Weights of a small transformer language model: vocabulary 512.
Each number is 50 + 12 x the weight over its row's rms, rounded and kept within 0 to 99. Layers, rows and columns count from 0. The size before them is the row's rms in percent of the matrix's.

# q: layer 11 attention query, 160x160, rms 0.0976, rows 0-49, columns 40-79
# k: layer 11 attention key, 160x160, rms 0.0981, rows 0-48, columns 40-79
# v: layer 11 attention value, 160x160, rms 0.113, rows 0-31, columns 40-79
# o: layer 11 attention output (transposed), 160x160, rms 0.102, rows 0-31, columns 40-79
q0 053:33 55 55 41 53 70 44 59 50 46 44 52 58 37 49 53 26 56 52 61 73 38 66 46 44 14 50 31 56 41 43 49 46 62 47 77 64 59 35 52
k0 048:64 66 24 47 35 60 60 50 67 55 38 39 71 41 61 63 61 47 40 55 35 56 72 75 61 38 49 40 40 69 42 45 47 65 55 41 48 52 59 41
q1 048:42 67 59 65 46 53 40 47 54 44 52 41 56 38 46 70 74 33 51 49 40 19 53 51 50 37 49 40 33 71 67 37 64 52 43 62 47 45 48 54
k1 057:49 44 53 57 45 56 45 71 56 48 27 54 25 40 26 35 60 34 37 39 47 54 52 65 53 13 51 60 57 42 40 73 43 50 70 57 29 81 32 46
q2 077:40 37 30 55 51 54 56 37 33 41 53 31 74 65 58 74 58 35 46 38 59 45 42 49 49 54 43 48 48 48 44 55 37 43 50 39 59 60 68 63
k2 096:43 41 41 23 39 36 49 76 67 53 53 34 25 42 60 61 54 38 58 54 35 45 54 52 30 45 52 47 70 57 65 49 48 37 41 50 64 33 29 66
q3 096:45 43 74 62 57 44 38 44 46 39 56 65 50 47 51 54 52 64 67 56 38 35 44 65 51 65 46 53 30 64 63 56 64 26 61 50 41 43 31 58
k3 083:61 56 47 71 66 42 41 43 36 58 50 54 63 67 46 69 66 49 45 66 56 38 52 31 70 49 35 49 61 37 55 38 52 48 45 62 42 64 66 45
q4 114:56 36 60 56 48 64 45 47 53 52 42 31 47 65 75 51 53 37 64 53 31 39 54 23 72 62 37 46 45 36 46 41 60 52 49 45 42 46 41 52
k4 117:41 56 32 41 46 58 37 46 42 62 49 33 56 51 52 61 43 57 68 41 72 29 75 69 60 75 28 43 57 45 44 58 66 52 56 50 43 54 42 40
q5 122:48 59 43 83 70 49 52 45 53 46 40 51 27 50 55 54 33 54 21 37 62 40 61 49 36 44 58 64 63 54 52 59 49 51 57 59 61 30 57 59
k5 124:50 56 52 60 47 52 56 40 47 30 43 45 46 38 64 66 51 55 46 47 79 48 58 51 49 58 32 74 47 27 41 38 48 82 48 48 52 33 54 43
q6 118:24 42 53 38 59 52 61 48 12 52 70 64 67 68 53 51 53 55 37 58 41 57 54 67 65 51 42 60 47 26 42 56 55 56 64 77 60 28 79 47
k6 120:36 51 35 56 69 57 62 50 40 61 57 62 52 49 25 35 65 42 35 48 60 45 53 55 65 52 41 47 27 61 37 59 33 41 47 69 69 40 69 73
q7 117:48 55 46 45 57 41 48 69 53 56 81 39 66 44 43 57 57 68 43 67 44 26 38 71 38 39 26 46 60 53 26 54 48 69 54 38 50 72 47 53
k7 119:59 49 53 46 72 41 72 88 43 57 41 45 44 57 56 65 62 52 46 70 55 36 50 60 57 52 41 41 30 48 30 57 56 48 78 46 49 65 27 56
q8 114:56 53 46 55 56 36 50 37 42 63 49 39 51 40 52 61 31 21 63 38 50 61 46 34 34 40 31 18 54 66 46 39 46 27 62 26 72 38 57 58
k8 116:41 48 51 51 47 33 77 40 42 79 43 56 45 62 61 30 62 48 56 68 43 38 53 39 29 52 45 63 53 54 53 44 43 64 54 35 55 57 45 38
q9 115:50 45 57 53 60 38 50 33 44 46 50 56 47 42 67 58 43 70 72 39 50 34 49 67 58 38 58 34 70 48 10 64 77 30 61 57 40 41 37 40
k9 114:46 49 51 31 49 60 41 39 52 44 41 56 34 41 46 74 62 53 56 42 47 45 56 41 54 77 63 45 31 39 31 31 71 43 47 68 30 38 36 72
q10 114:52 66 49 36 29 43 43 65 59 54 40 53 62 57 37 46 50 50 51 69 48 77 51 36 46 41 58 44 63 62 66 62 31 35 39 48 42 37 62 51
k10 115:53 53 61 40 32 47 57 60 58 72 44 54 41 13 42 53 41 44 53 59 48 58 46 56 30 30 55 47 62 70 58 54 41 51 35 60 41 43 56 34
q11 115:60 37 55 45 54 43 49 50 35 53 44 56 53 30 68 62 61 52 47 28 68 50 56 59 44 74 47 36 71 61 34 56 45 58 71 41 51 66 55 55
k11 116:35 69 71 45 57 62 27 35 41 64 31 38 43 59 53 44 62 47 43 39 46 44 50 30 31 48 55 42 76 67 46 29 52 37 75 49 53 55 40 55
q12 109:60 54 66 60 43 39 54 50 53 58 64 61 27 65 38 50 63 57 21 66 40 31 33 39 26 49 60 30 48 53 61 42 58 48 47 48 57 39 35 68
k12 116:51 33 86 59 45 55 45 54 57 48 41 55 32 41 37 50 63 44 62 57 29 66 34 57 38 36 49 42 34 63 41 44 53 59 25 47 56 39 34 45
q13 115:67 38 27 69 80 52 53 45 52 41 62 44 59 58 43 48 63 62 57 46 67 42 75 46 37 61 42 50 59 42 54 48 53 33 55 61 45 42 44 40
k13 116:49 65 25 81 60 50 67 47 49 46 52 51 64 47 53 47 57 47 36 55 40 49 70 53 41 53 50 43 43 42 48 44 33 66 60 53 63 31 39 60
q14 118:62 50 28 57 42 62 53 36 53 54 50 54 45 44 63 37 40 62 70 25 66 72 65 52 48 37 37 42 25 43 53 63 29 41 36 63 53 49 34 60
k14 116:50 64 23 39 52 49 56 55 58 55 56 39 36 43 44 43 44 63 49 51 54 51 36 48 45 54 47 44 48 43 42 49 26 35 72 65 46 50 42 32
q15 110:60 55 38 13 61 50 67 43 72 42 38 44 45 50 40 75 41 73 47 48 27 28 61 71 54 59 82 43 47 34 45 35 62 31 37 47 46 32 45 47
k15 114:60 42 44 38 56 45 55 59 65 48 53 38 74 35 41 45 58 49 51 71 39 47 45 51 48 40 57 72 39 47 37 56 55 30 33 45 45 64 33 53
q16 120:38 69 38 43 41 40 38 69 55 35 39 54 54 40 41 52 92 37 39 28 53 40 59 37 59 53 67 55 71 63 36 74 35 52 55 47 40 33 47 38
k16 118:69 41 56 39 49 32 73 37 49 43 17 43 41 39 49 53 55 41 53 48 64 59 67 48 53 64 46 68 33 53 58 62 26 40 55 64 62 40 30 31
q17 115:59 48 69 34 62 44 49 49 35 24 69 47 37 47 42 49 62 34 44 45 47 38 39 47 48 35 42 60 41 71 66 51 60 45 38 31 39 68 40 39
k17 119:63 56 66 47 46 22 43 49 55 44 55 62 56 69 62 57 55 42 58 78 37 40 50 62 56 50 50 61 31 70 47 33 55 57 28 64 43 44 49 65
q18 116:62 46 65 30 47 49 44 48 42 50 41 35 61 55 52 50 57 51 43 25 70 52 47 47 47 52 50 65 68 33 44 40 37 56 48 46 49 49 51 38
k18 113:47 60 45 62 53 43 54 41 60 50 59 32 50 21 59 44 41 43 28 47 40 61 52 43 35 44 55 44 56 50 70 49 62 56 52 52 54 35 60 57
q19 106:71 52 37 46 60 53 55 64 52 49 43 49 41 46 57 55 51 48 53 51 68 23 53 52 51 40 39 52 45 68 33 48 36 69 62 58 66 56 65 40
k19 107:75 37 53 69 68 62 34 53 48 45 45 51 44 54 51 60 40 45 35 62 65 51 37 26 42 45 44 40 49 46 57 51 36 57 50 55 61 56 48 51
q20 112:58 63 39 32 66 36 38 35 46 56 41 41 67 26 50 53 34 50 47 63 47 51 68 47 67 63 57 57 76 30 65 58 60 61 34 53 49 39 34 31
k20 116:55 42 21 55 63 59 50 36 43 42 34 32 45 84 42 35 54 39 34 66 69 42 63 50 57 53 45 52 35 71 46 41 65 63 19 57 35 59 46 47
q21 114:54 44 48 48 78 55 52 36 40 47 58 25 57 29 43 72 82 42 41 60 54 52 46 40 44 54 47 51 35 26 40 62 42 37 34 43 51 50 62 48
k21 118:57 43 62 51 39 32 61 39 45 41 44 33 41 57 44 51 43 56 64 45 48 58 31 55 64 42 55 35 20 37 71 71 42 46 38 43 74 26 64 56
q22 109:39 63 47 50 40 61 63 28 55 48 46 50 67 52 50 41 48 58 60 55 44 18 47 45 62 30 32 60 43 49 51 42 43 34 61 37 65 62 58 46
k22 114:60 51 45 46 43 62 47 54 60 45 57 65 62 40 86 57 59 66 56 59 50 52 44 41 38 60 31 49 41 71 67 40 34 50 40 54 46 52 32 38
q23 106:18 43 42 39 47 64 49 48 53 59 52 47 47 56 55 28 57 64 47 67 41 66 39 53 57 68 61 35 37 58 35 55 48 49 59 43 64 80 66 71
k23 110:34 66 35 62 45 50 57 42 57 52 52 53 57 43 70 41 33 55 63 33 51 81 50 64 38 75 49 47 32 34 54 54 36 54 58 65 42 72 33 72
q24 118:48 50 49 66 57 47 43 47 37 52 58 53 58 39 42 19 34 51 38 68 32 42 56 61 62 60 58 27 67 40 47 40 62 41 83 65 58 70 55 55
k24 118:59 70 52 54 44 58 57 82 31 45 54 51 57 69 51 38 49 57 41 61 42 44 59 43 43 55 63 44 54 48 47 47 36 45 40 43 65 38 47 51
q25 107:62 59 48 77 52 38 55 50 67 60 37 49 44 36 58 52 41 88 50 51 56 51 69 51 54 64 59 41 38 45 40 29 42 53 68 43 41 73 49 28
k25 112:64 58 36 74 51 45 58 25 53 53 35 56 55 45 58 56 58 66 25 59 63 50 42 55 56 53 47 43 63 36 44 42 57 32 65 39 50 69 61 41
q26 110:33 42 33 63 57 44 30 52 49 73 43 65 77 50 64 36 54 42 42 51 59 49 42 76 62 31 35 19 36 50 51 39 65 65 33 46 52 43 47 46
k26 118:29 25 44 43 59 46 35 59 63 72 53 55 64 51 62 40 45 75 53 28 70 62 33 53 76 29 42 47 37 39 58 38 36 49 37 56 42 23 57 41
q27 106:54 64 55 61 12 46 58 44 53 39 49 42 44 58 79 34 32 56 51 35 42 44 34 49 56 59 54 36 54 40 60 46 42 38 29 40 71 54 43 50
k27 105:39 40 41 41 33 49 59 35 82 53 39 50 46 66 40 52 54 72 60 39 55 38 60 60 39 54 30 47 70 29 38 35 59 32 50 65 62 55 52 59
q28 108:23 66 46 35 57 59 37 46 57 41 60 28 30 38 53 49 34 26 36 61 40 31 56 48 55 46 48 59 55 49 35 74 32 52 60 47 63 60 73 20
k28 113:52 61 47 35 50 69 51 41 73 35 47 74 54 56 47 42 31 27 58 46 21 46 47 54 50 44 40 33 56 56 49 45 50 43 54 48 52 38 46 35
q29 114:49 26 37 35 48 49 45 43 57 58 60 33 49 51 48 47 62 65 26 51 50 49 53 48 82 63 39 37 55 49 59 39 48 53 37 71 46 44 56 52
k29 120:39 54 52 49 47 46 24 40 39 49 63 49 60 50 46 43 48 62 30 39 21 43 58 47 64 51 34 29 56 51 77 63 46 54 43 70 61 50 48 49
q30 116:66 55 37 49 29 42 45 50 44 57 50 62 53 34 47 49 38 49 46 43 42 45 20 24 61 76 58 45 65 64 63 37 51 61 62 41 60 19 41 44
k30 117:34 45 56 77 24 53 57 41 59 56 68 56 47 31 53 43 25 56 32 56 63 50 48 55 54 63 60 33 58 47 49 42 59 48 62 65 45 22 34 44
q31 111:65 20 48 44 41 66 65 45 52 37 43 50 47 56 28 50 63 52 67 61 48 50 50 60 41 76 37 46 44 39 47 64 63 62 46 34 41 47 65 40
k31 115:61 60 33 32 53 60 55 70 38 51 52 49 67 46 46 48 43 56 44 32 23 34 37 69 62 73 37 35 53 62 46 26 48 63 55 36 59 42 61 44
v0 125:56 48 48 33 52 61 60 48 38 55 58 48 27 55 51 32 43 44 65 44 46 50 51 53 51 53 65 30 46 56 36 63 27 55 58 56 40 50 44 58
o0 128:53 69 55 69 59 28 48 37 42 54 79 55 54 20 71 48 43 64 37 58 63 58 47 47 58 50 34 52 48 57 43 30 49 34 55 34 30 59 58 52
v1 126:47 19 39 63 39 44 25 50 76 43 36 64 30 52 51 72 42 26 43 36 52 51 58 61 39 60 54 35 36 64 55 61 45 45 46 57 39 45 75 56
o1 122:69 62 58 43 54 59 75 33 35 35 40 36 65 39 57 44 58 62 65 67 28 57 75 48 70 47 71 36 54 41 39 57 47 60 51 57 49 44 43 60
v2 116:73 65 46 32 55 32 49 56 55 40 42 47 55 44 70 71 59 40 68 47 51 30 71 54 52 57 53 22 34 44 52 53 66 58 47 48 63 54 53 29
o2 113:29 34 40 61 21 51 63 42 50 55 60 64 49 36 66 36 29 53 52 49 40 51 43 39 65 62 42 56 86 54 37 58 57 37 39 58 36 62 47 67
v3 131:34 47 29 47 44 49 45 49 61 63 52 62 61 42 39 62 46 43 54 59 37 64 44 51 59 48 54 45 72 72 56 60 49 60 33 46 56 48 52 56
o3 125:53 42 56 67 61 41 59 44 40 54 44 59 47 47 60 63 48 46 45 38 70 40 55 47 56 33 50 52 71 41 57 52 37 58 61 58 48 51 37 36
v4 118:31 72 42 53 54 36 46 55 59 71 41 53 69 44 34 29 43 60 39 46 37 56 57 66 45 68 42 33 59 45 52 58 83 45 52 64 49 42 59 35
o4 114:52 43 67 50 67 23 51 49 40 46 65 50 30 73 59 79 73 37 73 54 43 35 56 32 59 35 63 57 50 58 64 75 34 38 38 30 37 48 50 63
v5 126:54 50 41 44 62 41 28 50 71 49 30 46 54 47 50 61 44 52 60 57 67 34 48 57 36 39 55 27 39 54 52 30 42 50 63 40 33 49 48 54
o5 130:55 63 68 54 51 49 45 56 44 50 50 42 41 47 25 56 66 57 42 44 73 66 39 36 57 60 39 78 44 71 49 61 49 53 37 47 42 66 66 45
v6 114:69 32 56 45 67 32 56 42 53 71 31 43 55 63 58 55 47 51 45 41 55 78 50 54 57 52 35 56 58 50 52 46 73 46 43 70 46 55 37 91
o6 110:50 50 29 50 49 38 35 73 39 48 58 39 59 56 39 49 43 56 57 47 50 45 74 44 53 41 50 27 47 60 66 37 44 40 65 55 63 52 64 32
v7 119:71 59 60 56 62 60 29 43 56 40 43 40 41 62 39 47 59 37 35 56 57 34 55 39 43 41 53 44 31 45 62 52 57 49 27 37 40 44 68 76
o7 113:53 50 44 37 66 88 65 57 48 56 43 81 59 40 43 47 56 43 51 34 34 54 52 51 34 41 43 55 68 31 55 54 44 40 66 45 69 60 50 45
v8 122:56 28 38 64 50 49 39 63 43 61 36 52 56 54 43 47 74 52 49 38 54 55 51 44 41 36 55 69 43 49 37 39 52 54 76 44 65 74 58 43
o8 115:56 53 49 50 57 37 62 53 66 66 42 57 50 48 49 46 62 48 53 58 45 65 56 46 52 41 19 77 66 85 47 50 52 67 20 75 36 38 48 52
v9 113:41 53 53 56 28 68 48 40 53 62 36 43 49 50 70 67 35 53 60 49 44 45 47 43 85 55 20 68 64 74 63 41 52 46 48 52 61 40 60 57
o9 110:48 37 59 33 50 25 46 38 74 48 51 65 38 70 57 52 45 51 55 43 39 37 67 57 23 53 47 43 44 41 53 43 63 33 41 46 36 64 39 44
v10 131:46 46 37 56 49 51 62 35 44 43 61 50 49 43 52 46 61 45 82 56 47 48 49 39 60 47 56 37 49 48 46 44 39 38 67 78 51 58 53 32
o10 125:68 59 68 61 33 59 39 49 38 50 36 58 20 39 65 61 27 64 22 59 47 45 49 45 58 65 53 46 46 44 36 64 59 48 52 41 45 40 52 57
v11 116:47 61 64 52 69 52 33 58 48 33 53 62 67 51 30 58 60 36 55 30 55 60 35 70 43 78 60 54 47 48 50 53 58 49 36 44 64 49 52 56
o11 113:60 35 51 62 53 75 39 54 37 47 27 42 26 51 54 31 62 63 60 42 36 56 59 66 50 20 47 35 55 46 62 57 41 54 56 57 45 60 35 69
v12 119:50 45 59 57 46 46 45 50 41 53 44 49 41 50 54 46 46 57 61 55 86 46 32 67 46 52 69 45 62 59 49 57 53 28 62 51 90 50 49 60
o12 118:42 44 65 49 57 69 38 53 51 44 56 77 39 60 61 51 69 50 20 54 40 50 63 30 49 68 61 47 43 33 71 68 37 58 61 54 30 58 52 63
v13 130:35 47 69 35 56 47 60 45 67 61 39 71 58 56 37 23 44 69 63 69 54 51 55 43 46 58 71 68 36 57 38 27 55 62 36 55 37 41 34 29
o13 124:60 40 37 57 65 45 37 40 52 38 70 39 55 61 64 66 42 47 33 63 64 51 32 59 38 52 53 40 74 68 38 72 33 49 63 73 67 44 29 40
v14 115:48 35 53 37 27 54 71 50 39 34 54 42 70 60 89 48 43 61 59 48 46 43 61 74 49 57 47 54 51 61 51 64 39 58 56 55 32 55 57 41
o14 116:47 56 56 64 58 35 44 63 63 57 53 45 43 41 48 42 46 53 47 40 64 46 28 30 48 66 77 30 68 37 46 29 68 52 39 51 41 26 69 45
v15 120:44 56 50 46 47 44 13 47 39 31 41 38 47 37 46 36 48 50 53 57 43 53 78 62 51 39 47 73 28 37 46 47 40 51 44 72 56 53 60 66
o15 121:50 63 42 76 48 53 70 48 64 57 45 46 42 58 23 63 40 44 36 50 57 39 36 55 50 58 45 35 48 53 72 48 49 57 37 33 48 54 38 49
v16 123:41 57 51 15 49 49 50 55 51 45 56 59 52 42 66 62 41 36 37 46 66 47 29 33 61 32 51 31 59 23 35 54 49 58 54 43 42 52 66 56
o16 119:62 55 61 78 58 60 50 62 22 40 61 44 46 33 31 46 38 64 46 50 46 55 64 53 49 53 60 61 50 78 72 55 60 41 30 38 67 52 22 61
v17 119:44 46 41 68 37 61 67 61 43 40 55 37 39 31 63 36 67 32 65 45 55 59 51 73 53 28 48 29 41 63 63 56 67 42 51 59 46 56 62 58
o17 120:48 45 50 28 55 75 37 55 52 60 32 65 39 37 62 42 35 33 54 31 51 42 47 47 31 68 36 92 53 50 37 50 46 54 63 28 42 39 54 24
v18 130:54 57 43 42 40 48 53 72 35 51 41 55 44 32 41 58 47 21 55 48 67 48 72 46 65 58 45 56 59 27 39 38 49 59 35 62 56 66 44 45
o18 125:51 44 46 51 63 53 56 33 43 37 25 44 51 39 49 50 55 67 48 54 47 69 52 35 30 40 39 53 44 81 71 60 78 45 49 43 60 57 51 48
v19 123:42 37 39 62 60 51 47 45 52 60 68 69 43 30 54 68 54 51 37 57 54 57 59 32 44 53 57 34 52 35 32 44 52 59 46 42 51 48 56 71
o19 127:52 57 58 48 26 49 56 53 44 51 23 53 57 45 34 56 62 47 68 45 33 60 68 46 65 56 58 48 53 45 55 51 58 40 49 46 41 44 31 38
v20 121:50 49 21 45 46 40 41 59 34 58 54 48 56 43 41 43 41 53 48 50 50 42 42 38 54 69 40 48 30 71 54 08 58 72 48 31 63 43 48 43
o20 111:66 65 64 55 42 33 40 50 39 40 44 63 61 67 50 63 56 51 47 47 41 67 37 49 54 56 52 46 46 63 25 59 47 35 48 65 44 64 63 48
v21 122:34 42 36 37 45 56 44 30 40 46 45 54 36 61 46 60 53 57 52 66 44 53 56 50 47 34 56 47 53 48 44 37 61 51 63 35 30 57 45 51
o21 120:51 68 57 55 57 65 41 49 51 39 57 36 57 48 55 34 47 39 40 46 61 54 48 42 40 50 40 60 48 44 65 51 35 42 27 63 47 35 44 60
v22 121:46 44 34 51 46 35 42 55 58 55 50 77 37 48 47 48 61 61 53 51 35 24 64 36 49 61 53 68 51 55 59 35 58 39 56 59 49 62 72 45
o22 120:67 52 58 41 52 50 57 53 50 64 59 29 52 56 34 55 54 79 61 44 46 61 35 66 55 46 58 38 57 39 54 65 57 51 60 50 41 59 51 28
v23 118:61 38 32 48 36 65 30 57 40 49 53 40 40 46 39 49 64 46 48 46 53 48 59 61 44 57 30 31 62 46 57 47 37 64 39 62 43 41 41 65
o23 114:32 69 52 49 62 65 78 47 35 26 53 59 47 42 46 45 55 67 57 56 36 28 26 54 53 58 57 58 29 75 25 49 49 49 77 44 35 54 56 51
v24 115:60 48 65 46 53 65 62 33 51 46 56 55 37 63 31 60 54 54 50 58 75 60 52 73 50 48 51 35 46 56 54 63 75 71 33 53 46 57 39 39
o24 115:34 74 22 43 72 52 47 43 38 60 85 34 54 68 52 45 59 43 53 52 40 63 46 55 46 52 37 48 58 52 40 63 45 34 65 43 68 78 45 52
v25 118:48 45 43 63 50 54 28 47 53 57 66 47 33 57 52 36 50 38 44 47 51 51 38 60 57 59 45 36 49 66 32 43 43 45 63 33 43 45 57 44
o25 115:68 52 60 44 38 40 62 41 65 56 47 36 58 41 45 31 46 54 71 45 66 56 36 50 56 34 45 58 53 60 63 53 28 45 57 63 54 37 71 69
v26 124:49 64 37 80 49 54 58 41 56 62 30 62 50 63 42 42 33 47 44 82 46 52 54 63 60 45 48 41 37 44 66 37 33 43 38 48 41 47 43 85
o26 122:37 54 41 50 51 57 41 57 41 30 69 51 45 47 30 59 58 37 76 58 65 44 27 44 33 41 45 45 65 55 32 59 55 61 59 40 71 54 41 42
v27 125:39 52 41 53 57 44 45 62 35 27 37 52 40 56 58 39 34 51 54 45 48 59 63 52 42 72 49 63 62 46 61 62 68 27 39 57 24 32 54 53
o27 123:46 45 63 55 48 44 40 18 40 73 55 37 60 42 58 65 48 66 53 21 68 38 38 58 37 51 47 42 35 45 23 47 39 62 51 72 70 60 51 48
v28 126:46 63 42 58 50 64 21 42 61 53 46 54 44 59 50 52 71 55 35 65 25 52 28 51 69 42 30 59 39 43 26 41 32 57 50 61 54 56 37 36
o28 121:57 62 52 38 55 56 68 36 53 63 54 41 44 61 47 56 37 64 62 40 48 45 73 34 33 41 50 46 50 53 53 44 60 46 52 44 57 40 75 56
v29 130:66 28 33 28 50 65 56 55 38 48 56 51 59 39 47 60 44 54 38 59 66 48 45 77 63 46 49 55 56 54 58 44 36 41 49 49 58 51 53 61
o29 122:58 51 57 47 70 26 35 49 54 53 64 48 59 61 60 36 67 40 58 48 41 83 46 39 55 41 45 42 48 62 31 52 64 72 60 50 57 56 39 55
v30 120:49 57 41 40 73 58 58 56 50 42 42 56 39 37 47 62 32 63 31 53 46 47 61 55 57 62 57 51 66 59 53 58 48 52 43 36 35 46 32 59
o30 116:25 55 48 41 32 46 40 33 36 78 33 44 66 68 45 44 36 41 75 66 67 64 57 42 46 71 46 56 34 60 57 31 34 53 50 49 52 52 50 55
v31 122:39 29 50 42 62 66 56 45 49 49 36 46 43 29 57 67 53 68 60 40 38 43 44 43 51 55 54 64 57 59 36 40 55 40 52 36 63 57 55 72
o31 119:52 50 43 36 45 40 50 51 45 50 53 32 51 54 62 42 77 44 33 75 58 37 66 59 63 40 42 52 54 49 63 57 39 52 23 53 55 59 55 54
q32 081:43 72 53 53 49 45 49 43 57 61 70 45 43 35 63 60 34 69 43 60 47 33 42 32 50 60 61 56 40 32 47 63 34 48 60 42 48 67 51 53
k32 085:54 74 71 62 70 40 51 45 48 70 27 47 41 52 24 40 62 35 52 43 50 56 47 49 45 66 42 52 69 44 50 35 72 58 26 71 49 37 43 53
q33 081:57 35 47 59 46 67 49 62 36 58 31 47 53 56 57 37 82 59 52 49 60 58 71 33 61 58 57 53 36 49 25 29 31 60 45 36 44 72 62 62
k33 078:52 29 50 35 42 42 59 53 59 64 71 57 46 47 73 53 29 51 54 43 52 42 44 61 64 74 67 62 57 44 65 57 56 42 43 59 46 46 72 55
q34 090:46 36 52 36 36 40 28 53 51 59 50 69 66 55 32 39 48 61 51 42 51 68 57 65 49 61 46 60 45 46 48 47 61 47 49 52 35 26 54 52
k34 088:47 34 70 62 45 48 53 50 50 64 45 51 28 55 43 53 39 71 42 27 55 64 49 43 54 59 51 52 72 41 51 51 47 57 46 37 55 38 65 54
q35 108:55 51 60 54 77 50 53 50 55 45 52 44 38 37 63 58 57 56 49 63 54 47 47 26 60 40 50 48 65 57 55 66 34 58 47 57 61 64 41 48
k35 129:49 37 71 48 46 64 70 50 50 49 43 57 41 33 56 52 45 65 57 41 45 66 41 29 41 73 66 66 64 44 56 67 50 62 57 55 44 58 53 60
q36 095:58 59 55 67 47 55 53 51 44 55 46 76 56 47 63 38 55 63 52 59 43 38 50 61 28 41 53 35 45 22 58 47 68 30 39 55 65 44 44 54
k36 096:34 54 48 40 63 70 59 65 59 45 41 58 44 47 50 74 50 59 43 58 42 63 42 41 59 29 55 64 45 54 43 80 51 74 40 50 59 63 40 53
q37 091:42 37 33 50 52 56 30 35 33 58 56 60 64 52 73 62 50 67 48 17 55 76 37 26 37 40 57 61 31 44 47 49 57 55 68 89 37 41 76 55
k37 083:47 44 48 42 47 72 26 85 58 45 62 70 42 44 67 41 56 51 42 39 51 51 17 54 49 40 54 19 41 38 35 64 49 37 64 58 44 41 49 44
q38 102:56 46 47 49 43 39 63 43 40 60 36 55 36 32 36 32 77 66 55 39 53 38 55 59 65 59 35 66 63 66 57 21 45 38 45 40 43 52 49 41
k38 097:45 80 48 49 35 21 46 68 43 58 62 33 33 61 30 46 35 66 64 31 59 63 52 49 47 60 28 34 31 59 40 72 42 46 58 23 44 58 61 46
q39 104:67 48 24 48 48 42 53 59 51 39 49 65 53 43 34 35 54 35 57 64 56 24 50 44 57 30 22 64 36 60 61 65 56 50 35 41 33 56 33 54
k39 103:44 52 53 54 73 43 57 51 21 47 44 38 56 59 67 58 66 49 33 56 43 41 59 37 56 54 39 39 81 47 49 46 55 57 39 35 23 62 61 54
q40 102:68 48 50 56 52 64 49 59 74 30 64 64 45 43 47 28 52 63 64 41 71 58 66 71 52 24 49 44 50 50 42 41 43 45 38 55 35 54 47 48
k40 101:41 59 43 56 53 75 45 52 45 61 42 40 44 59 50 55 49 32 56 39 53 65 43 39 49 65 73 48 58 72 55 66 68 31 59 50 34 46 46 47
q41 102:57 30 62 57 68 78 57 51 49 43 57 39 48 67 51 42 44 37 45 52 51 62 46 44 54 51 47 50 56 43 66 48 58 43 68 47 73 39 40 43
k41 102:52 58 57 58 55 42 75 56 34 44 64 57 47 46 45 53 42 43 62 54 43 42 18 56 26 42 57 54 50 43 58 42 47 45 66 59 48 46 63 48
q42 093:56 58 41 70 58 45 50 51 53 85 59 33 73 45 46 49 28 59 43 32 43 47 35 72 35 37 45 45 38 57 52 47 47 43 55 72 49 51 59 50
k42 089:77 37 63 32 50 56 80 56 74 55 45 57 30 60 70 33 70 53 57 37 55 38 42 68 67 55 49 29 48 36 48 40 39 38 43 53 54 54 44 57
q43 101:70 57 63 43 22 41 57 55 38 50 62 28 39 24 57 42 59 55 54 36 44 62 52 33 41 50 35 31 78 49 45 60 48 57 75 61 37 47 70 48
k43 099:63 68 46 50 57 38 39 44 60 52 42 60 36 52 46 26 34 68 39 35 35 61 59 44 39 58 31 57 47 50 70 45 54 46 76 42 81 67 74 47
q44 104:43 43 27 27 71 42 62 29 57 41 69 43 57 52 62 38 64 55 64 60 37 66 45 33 41 33 40 73 55 36 60 70 34 39 43 50 53 54 57 49
k44 099:34 61 46 56 64 64 67 27 52 51 49 45 49 65 64 37 54 59 28 53 44 49 60 35 37 60 56 59 49 39 36 50 53 38 44 58 47 34 48 50
q45 096:34 42 56 64 41 49 48 46 60 37 36 44 41 36 59 48 24 30 29 56 32 61 71 33 40 67 54 73 52 55 61 50 45 50 58 69 65 34 53 40
k45 093:39 47 58 66 37 58 59 34 49 70 54 60 49 61 61 67 51 45 52 35 62 61 55 73 40 43 74 51 42 53 46 49 46 25 71 45 46 46 74 45
q46 088:77 63 39 50 45 49 66 50 52 47 55 58 76 63 43 55 48 58 62 50 41 30 33 41 53 56 60 26 47 54 50 63 48 50 37 59 39 49 45 43
k46 087:36 29 50 30 56 51 29 44 56 63 55 47 66 59 48 63 66 52 21 59 51 37 45 62 66 80 58 56 50 54 54 58 26 54 55 50 80 49 46 48
q47 089:42 67 57 51 48 44 63 52 27 72 37 49 45 57 54 49 41 59 52 58 53 45 42 45 69 42 70 30 61 35 66 35 44 40 44 49 38 54 67 71
k47 091:81 46 64 43 50 63 48 63 57 61 62 18 47 50 46 43 15 45 66 40 69 34 41 55 42 52 48 58 43 59 49 62 64 56 30 58 63 53 36 56
q48 096:65 65 73 35 61 91 42 45 50 63 32 55 35 37 43 49 35 71 37 44 53 26 50 46 56 49 41 56 38 50 58 74 45 56 52 56 54 44 51 46
k48 091:44 30 61 43 40 56 47 44 53 55 39 54 65 62 60 42 53 48 25 57 65 54 63 46 27 40 57 36 33 66 30 45 47 41 44 69 36 51 59 42
q49 094:53 49 51 62 58 48 60 50 42 51 36 62 48 61 44 61 34 46 51 49 44 56 49 24 40 60 71 45 60 47 54 42 64 66 53 38 49 40 47 67